config.toml
init_std_qkv = 0.0186
init_std_o = 0.00396
init_std_down = 0.00396
Each number is 128 + 24 x the weight over its row's rms, rounded and kept within 0 to 255. Layers, rows and columns count from 0. Numbers have three digits each. The size before them is the row's rms in percent of the matrix's.

# layer 3 MLP up, 1024x256, rms 0.0864, rows 840-852, columns 0-255
113:161096143129143129091117142090112167110131113116124124105138099121103111134121150164142154136153157129138109137141148141109111091122145143115232155154082110139172149146145111158089123135130125068096118099143134074111125154106162134144105150127138118149078115101101130131108131130122103125166109131124133126157143115138127116166128150111127115137120125144135130129134102140100109105114140119163085120135127083108105104108095143165129118087088113083145156166150142145140171100124100081084110118118092108122112091127176125116143124163131132099170128161137104114100150157146143136123078149140114134182127166114100140145151145102136118175135142111123144095112178112092119130107136114095189136146106100140153113100131120110098166123121142101109138118156113139146134187125095
095:137121107160100156138112106122100135150161145114144081139141132128148121138164143087137128126136152115141120116133135071127139088154108154156108102155082109152122100150125099143139109120061129103152146115113133119089141139150085142126093114135132153124125135145124152131103132138116130163120101110143165155107126130135150088133108183140141107139189106126126170126134094105155111125083093151144175144131107130093103122145153147078126118147174141092119127151102102141133159185129118104131084115113118140131099133080114121169151169120138095135107116109107128100114101108128138108080152119160132086156141191107125145166119118122134146122163141106142075168151133114139129123127165171089122131185085106187124139163110150146115130139158086136110151133113147137100133114104141
091:146114154111144135108167057138168147066158158151158120107146138149105122171073133087105096131120143136122139126143147125171115138113149149155111131096146125076126120158162083126057105153129092093126135116103089135106141133126162153135138120120141147153168129157155105167137144116125105080128138141128126146137126139111144131132115139150097074127157079121109128058122115137070144140144125116118153085142103143119131126137166157111143106098130129117191132165114114115071134124133115162129134122103106130094139129132119120141097173116097119160132144091095136126155135154116126100112152151145172118085138109096123108143096183124168123134175127122108141111125150106126111085161115126113122107153130107136151147124158129124118157153114125112141083110111145129110127141149101
108:113147121166133127124124098106152109122173104106144105124159149145097128159140134130108115134150109097118198070078145148145100100141125180101107123115121182123136115111139129097135153117128141136105124147109118086100151127100128134096122128090146108094172100171157145108125124123149140125098156114151128131157168143126100108153106101099153093172194084118090145128116108133157128129135173155132147124131103152113112131131143119107103125116125128140147114135163120115158133166102112136147102159120130099135103137116168106164138162098117113131115080123122103180066131117167092143110125128098107140130147132126080130153123120103112163113148110144126161134161166184089143118094163141122103124132117169138147165078117146155132140110135165128127168139118149158130181120105135
110:119136154132142117114067170135139115162137125117124145099082145165163109155103125109113106163146155123160166125121149166108170145139105147133182119164133116076144111160156107113144107123133124111103165114130129108132113115089151147109093127128107107121062198140091124158116103150139111096154111115089127145129118121151140105162158145137109098142111136148141134164125128094128153155125135125121099127160174159160117090102122095131126154130158097137093118133148102116111126155120150127139130152161099092084154102137114119172132121089077166097138110117106158152159070123094146121129197116128128083134115138089131121123093102168112165142131148163140157115139114102151122099141168146143136120120109144161100133141096151130089142147128128122134099150111122090118106119144137
100:117126150142151133098116115155117112127137108139085127110142129163131096127137089134173118174131123117134198124121154174124106143089132109151147105200139108148118114108127105176148160154103119152115116152102151133109141094164111091137085152140112131131111145148105163112130150122108104110154096137135155117151168121167114069150101110110110128101144155108135125092150104077135148118119144125141131152127098136082173117127131124081155132156129114083121120107146131121153149117135130134084095155105151135134137105115135130140131143138146171101146123103172086128111157162174139128135132173115163163099092158055133128103125114165119131111131134140129148153077154115116135073090137086136136113132091140117113180138106136135142115128082123162137115127122106120150132125151079
104:156138141178095142077150099138112124112138133138155106142126143117168063200098123149146119123114105087141152129116145170127113145149152117127135113150097125087155131128127110129118153161135114117105134126095147160158145083102121162143086093131138116136145162154154124116108139129153118147134111135107121111161122103109150167137109144095158124146096119116127121123107119127128105142173110138168109118140168089111091120155090081153122073129140155091153109127139099171102132116126186110152150119136099145148075141099147137148120147121102137145092139122136090160158178148160131112078138140115133109136141141157130114163128122146165140116141169121110149132074143112121180127147117175128115110111150109113114109119150174157144089159153096136110095107112109129090098124098154
099:106133210118130132142139118117133101123132100126129145124140151153140129135112109112118122104120101158127160126158166141110161138124142136162158081111084133142182118075124125099117151140141143166113136110114116092108108125089094173099097160192162120131135098148097154092124139112116112143156145129145178139143156144091125103119136087137120127116160104109115131104137122090138154095123159131171115135089136102137122102150112072112174149129165142111134140091128146047160113092125128122103105109154108080128122072116169121123107146088122151147120093114138112121076100121096140131161143108087131104140091123147143106136150110121125145124159156119149131140110150152136151120097149140151127128178093143153175149087157113152117151136132140123131106124135143129131119106100164
098:131130136181128164085078127123119094158103102183115176123177139140123115134135120132134140107105137137148131105141128112115137143113104149117154109146162118092094160160151116154149148154101136168138113123116112098119107124128137071204120177140064134096086119129142135152135162108116090116136097155125150137108107099169138115131119126098104161152150105177140112107174128082082155145129114130129083182155118095147132114121107123151106146178168135131116101131091119103130093110121125174123130165152104121143116115109110116129143101058144114131136129118142115125106120121141159131135127152151110173122142121134145147136169121116159144134142123127117088127142087130122127125119093109164134140136113119175154162082149154146121126125123109143105167119070123117089137101132125
098:157114108165142134103112140142136102119137137134139131100154145131134073116145167123089126180114134119111163134108144151147153190099109128145149084117139162099142123097122142170138115114126071191159107115122080127107109143117106113120143110139123107098136144174102132128101103125157116104147149103136148146137130128086169124105137109123126148118159114095141165126167096138110158113111103095131131077165137103141130111120121086130162114108159138121111141154147151101098128124155081131122114156153051101131120120137136075152146150161114118133135096146175148112131120155136126150129137108147117127150120138087106119156146093126163118164089132132104113132135148124168185112132144105108114117140121173129136119116135090147154119136089145161076150129146099137181165081158102
097:133108127100155118113080154091160136141139166151152133136157128141097123171072109111115154126107114126116117148148133126161147162112161106078081089103117084113145107171144135102102128143094129134163119119151146081134068157118133145107154138137160091133170151136143179163144086159112120140176125158109132085112177123127112165129138128127112150103107115143122141133131114176090100140153119047105143121130138162089137117145110145104113112170124088090123162169132098159117150135144132105104120111094140149143152129138134141075167097135101165131126127139096107082115166123108124157117138135124149113111112108140175132136115145102105130146138130122136100107131129131142127155111106116133094126117126110097144122125125137128104183120099133157188115105120133085125126159131150
100:134157168113072134115142127133114139129105151121171147120105179123116129144137111113101095132140105117158171129147126100175125102104163144121167132130076131106117125146124154156116166104108112095108121170122081134124124117114133082129128157153166120145129150099139176098169155113163154101107129111134135109098125087143105161164109143108117132117084107149096118121128144152123122127150113109124127145100131126133111121180136145117147103136149143109121165117110194103125127119126164123125149109104102140139164090122139127154109102136087149142123162150149121117139076119101086148142101160189114153163110129161138133188133173140152132135139094099145148086082126165120138127094157137126093108144124166190131115141144133165151106132118119108117096105144150165080154113144104
094:119128159126137124135118153125161098111140155173159141122092113166134130118115083141144139131134129088184161113125169187185105112094143138139110138160129108101123107118135117109104128133139148117109164122162156130074134148128143092137090151141118083075141105135115153111106147124168102153094170161077142152133155180131128152132119134119126112147107153139153164117146133102126132150179098129119136111095122115111130091114118148148086133152108137105124084114134138152138144110107114134091131124165126128130110117110152110148110115124108116113141073123140090103122120116114175101143165137141173127110143085150138162136147072137129100170100135165121124086119163119116089097132151112100124102112120153116101154127123152132131156126133111150143113116162190167184117083155148
# layer 3 MLP down (transposed), 1024x256, rms 0.0615, rows 840-852, columns 0-255
101:171131151122142174167129120101113149137123140154131120175099126100100116126116126143128084096111173166110115114121152152114124112163132141167124136179154137187156131105094136119097089082069105088139122197163125152103128148159134129165093150141137145121134171136149081117129136111128128132098137119101094123147135096131108164150152138120143128130080065129128095122087136104127129150131142120147138135086132152115172116144157137116128135104178092112139110125109078137150096138086127162144128144183161091128139112117112135166135081126104144125131160123122149110157100128137152138179169155146123140125126150120135134137107126125123139164163145137102154145158134124124129118082140121144072137098145105137106132127106137102173079114172128130107130126128113124135139152134087
096:086131136089155112124130104105104144096136132154104165107123140123106142177162126162113110120077133117095099073126086101112125142141101100158113136121093100144166115133091118127124158144098160110142135150103135143170147129106153127120144111143123122143163165074151152133107137113159160102141108162123165118100162096121162105133155157131159129164166121150174115151092139098090188100174115146106139071105075092112132094112163125156123131120111141151127112114150117147161094138105067118140128119135146150136177104160145136126124120128145124123108124110154148135125139131113124149128092094136107129105119166170088127105085155105119116105158135154189136124135127146166137094145111123128148103167143136152132135110127094118112132128158140162131161094138081112127126102127131
106:115112132128149129183169144097122142173101113118146137145140126085134096103131114118177129113133090154150148112143089100104176109189127103133093115113083131088106134065123159146126132140103124137138117123121165085112135141106117106115157108148136130098154152145130147076137106121135156106138126124132142122098102102156124113138131127090195099137140154123102140181116142151104122102146127108171117142102182116149143140115104119114130099143127065136118106088132158159173136101104138125143129168143135159143115125123115145132130085158135137080135086132130106114108144119151131093094090123138133167138078155099144107121103137108101123119134148166124150147137118078153117193147122111105138155161122112085123201115110140120114128078131135126125110119138130128113139091121134
086:167088106145101134133119146158163159112091102103128142201111110132135115115140126141123164146119122131113134103146106172096129131108111073117107125144144115146123145127126118152171081104087160127088101132153157121122158103167136166124092122178087118129131145112120140163099127134124156122121101135100121078110087110147129107139119137147148155142092139150145137184188142157143116107160140131140114109136147146107103107122120121142201132094116114129166143137130080131130145110148106143138161169164141141123105084148144100146125120141161153101106139120109146115168141118117135159188127110091179116135141111114103139108120130159126097127130133138153145142108147123186130065152140132128158128124146142093115114122130143093131134161120070171147096163157106105138102145147130
110:151100169112130081156153145110143159152122122088069130165112102155151144102145145116114079118161141101108126124131114147134060124187100090116129139160126105130104118139145100130104096118124152120112139102114109151141141130093174131094117128099149167118151118093116111138108119171114087115112170146081115129138148143125136154127102109132170125097118133137144092144099145096148158127178153104098141170126147162122149137137151142129101143099152087176113130134134108098119119156100111092114102181124153136124129157112111169157137110109138129103088113111122158127128097141099167115156117065125118096135151177147108118144116134141103128141122166141119161098127101133163141110108156101124129126111114132119124159150130151138123075097108145119161147138158089129087114099121184
108:137164114107166108116130118135176162138127151154092161100171133060125155129203094158130177190096106142158158147108141140137118102124088124135118170122148132133130114156092150118098180116137147092091110105106131152134107127124116119121107154108120105087137126168129137128137135121120110157106084107101116133135104134138125125101134128129120107124119179099141137093109048090092153113120111161142154139129105143123140137150169131108166127143135130147169140113099141139162111134132110102143162151153147155126118135156144147123154158109150149149129135120125167146134126137133173139114111143155124127142100112095157123171113089147127099150139143131136125115113137134154114122127164101136127155139140156136060144152181126140077124098130141126158136072158111101090156092134147
108:125120114170135111120132116147091113148160157095106137126122144095124139170130121128156122102189147130117049137115149132141121113169111158152131168101166105093084109084079147097096085167112158127116152105140132162132098167118126125153097135128173144139097140087127146130141122113120141135134129090112139149111090107110097137114119138121116151156115106101166111133131132163174142073114087148136172133123106157127116111160137110128116133092133134105126138155159136162147122145138081111168123087110089129124149164140140167076164126137134142134154115139143158113122085083145099127153127132121123155105119145106159125155123114093109134087103140161137092155105118127104132105104139146108062156139113142136158084112090099122106119114148120171091136119121106116092148131118125
094:099116128143129104148165106078127114118143115158093110137116099125140116091121125119116104136116141138109138141112170155136139101120104121112108160135135097122113144121117086099092158113172160123128132135128086158135112158090115124125117107175174142128131102116110147091170093147132113134145119125085101108140151132083116151114125118124141148104137146143135127111136181071143116106130167133154150124145089127140124112143154095108124158084082161166125161112112134124176105128163110092138146119131089135140114135160102121112135148151109131179149153157135127134154179173145108152108137156131148098102126139131177141110093117138126091128148116165123111105124088157164088071072143153165122145194120106174136160112156149134118131130156076137093124166087138111133135118146135
101:169135134132136123102087102214114144117109140118130096150103115134126127133126154124144172126146107171093111148166091114082122113141087159121109160125146121136133125139137145152135118133153153100176135135146140134120101144103093099092154169152095136153131126086128118128122122111122132096151110111137127141098121157129166089164095129096085119120159089160091097118138130124146135142137101123107132131128094117169133147065190158108123138100124174137121117125147123174115122110103144193095123118107123133131154127139103179150138134151123132127185127126138134130127160133154134121087136163157078165141144102168133133123153109127160107143138162078143156118123174134159106140123134136108137129089144141088161140099111117139164136097144116141073124172123107135135086107127126
103:103136133159090087161152118118104127148085132087138119100101142167150137122131131094108153088095096156143087143129172086132096124107120108108163143162133142115134137094134143113089097131111124123135138097135096151165089131145097150134102075174093109165154149149159146157095126154106130137130122109126150157135161157153169083119127148094099165128126146134160127130164139131137110128121123105107124137143123181133141118114147146126083102155113126153142115136132140111135109125132125121139149156126129123109166147149121123146113140145150179163129127152095139117131132133129147136110163162157123183153121113153102130109135124120120191107175148123115105124113085146128169108085146130149117163152155111137105168078110089132143118071129109165119144083080140096164089079129127
108:171133140149086162123156113183128127169156111130124126170131125098085138085109128095047156128175113122118105132132123129096129132146106147136102153138115143089101145131106116101161144132115174112106199112110124164119135125121149157143144136100133117114152128154077140145150134147118109093121192148141119104120130131137096135104134137073127105136130111111144131118110152132126128137108130124112108124181126120139080123129156124124192101062120130140147113138163124143144085108142134161104112087137149138121146134127112071127108133104128152145137096124164146139157126180161130121144098123109115145120143173107153114143105155131135121173124104121137120140114133186128092122119139084126113160146136114103076138129115103147132149149168120110109143164097184164104110139150109
094:111155133115141163133120158150146140147142150122108135127112133136105142092127167162142163146149149137139170107124061165121131129137160170140083120187115100117139107150099108138138122138168146121130089099145120152084098116115156126118184136143114103140108142124112147101111154106086120115119135126101133187158128131137134078170120123084152128122110146136179124168109096129126164110167125125147086128180165121083158147107100110144119112135078129116127152139136105105156121116178079154103139161130091086161178130118142138106091152167092128110097154075136109134136119119094124150174120115138154146117131157109165126117145099091143109116131143149125154119143142130104113130139134134115156140114132145094083155075122112141114125155141099097104149166131109108141109134116111
104:111172096115112112134161110146129156129141084110101124105109110107096114101166122096113161100137113140123127159141163108095093120164079114164141128134135164123166123111153139157119124125092118105107122117105154087082121152081146114122116078129077135128165121157150085115111142137100122167106108105129112128132139140120084091141160099142175126089108106138123151136077157162127158140138145132131106116131156128122132147116074143159129151124126128129096090096153129127123148195128133095136132173143134100158134116138121125105117092167155158135114124119156142170131103127163096082124161093124153138175107166115153140130151114131152129146131134106114176168162136085162110152146153082128117123112107180115119156151094161120154147085136152098119126138123137116120118156159124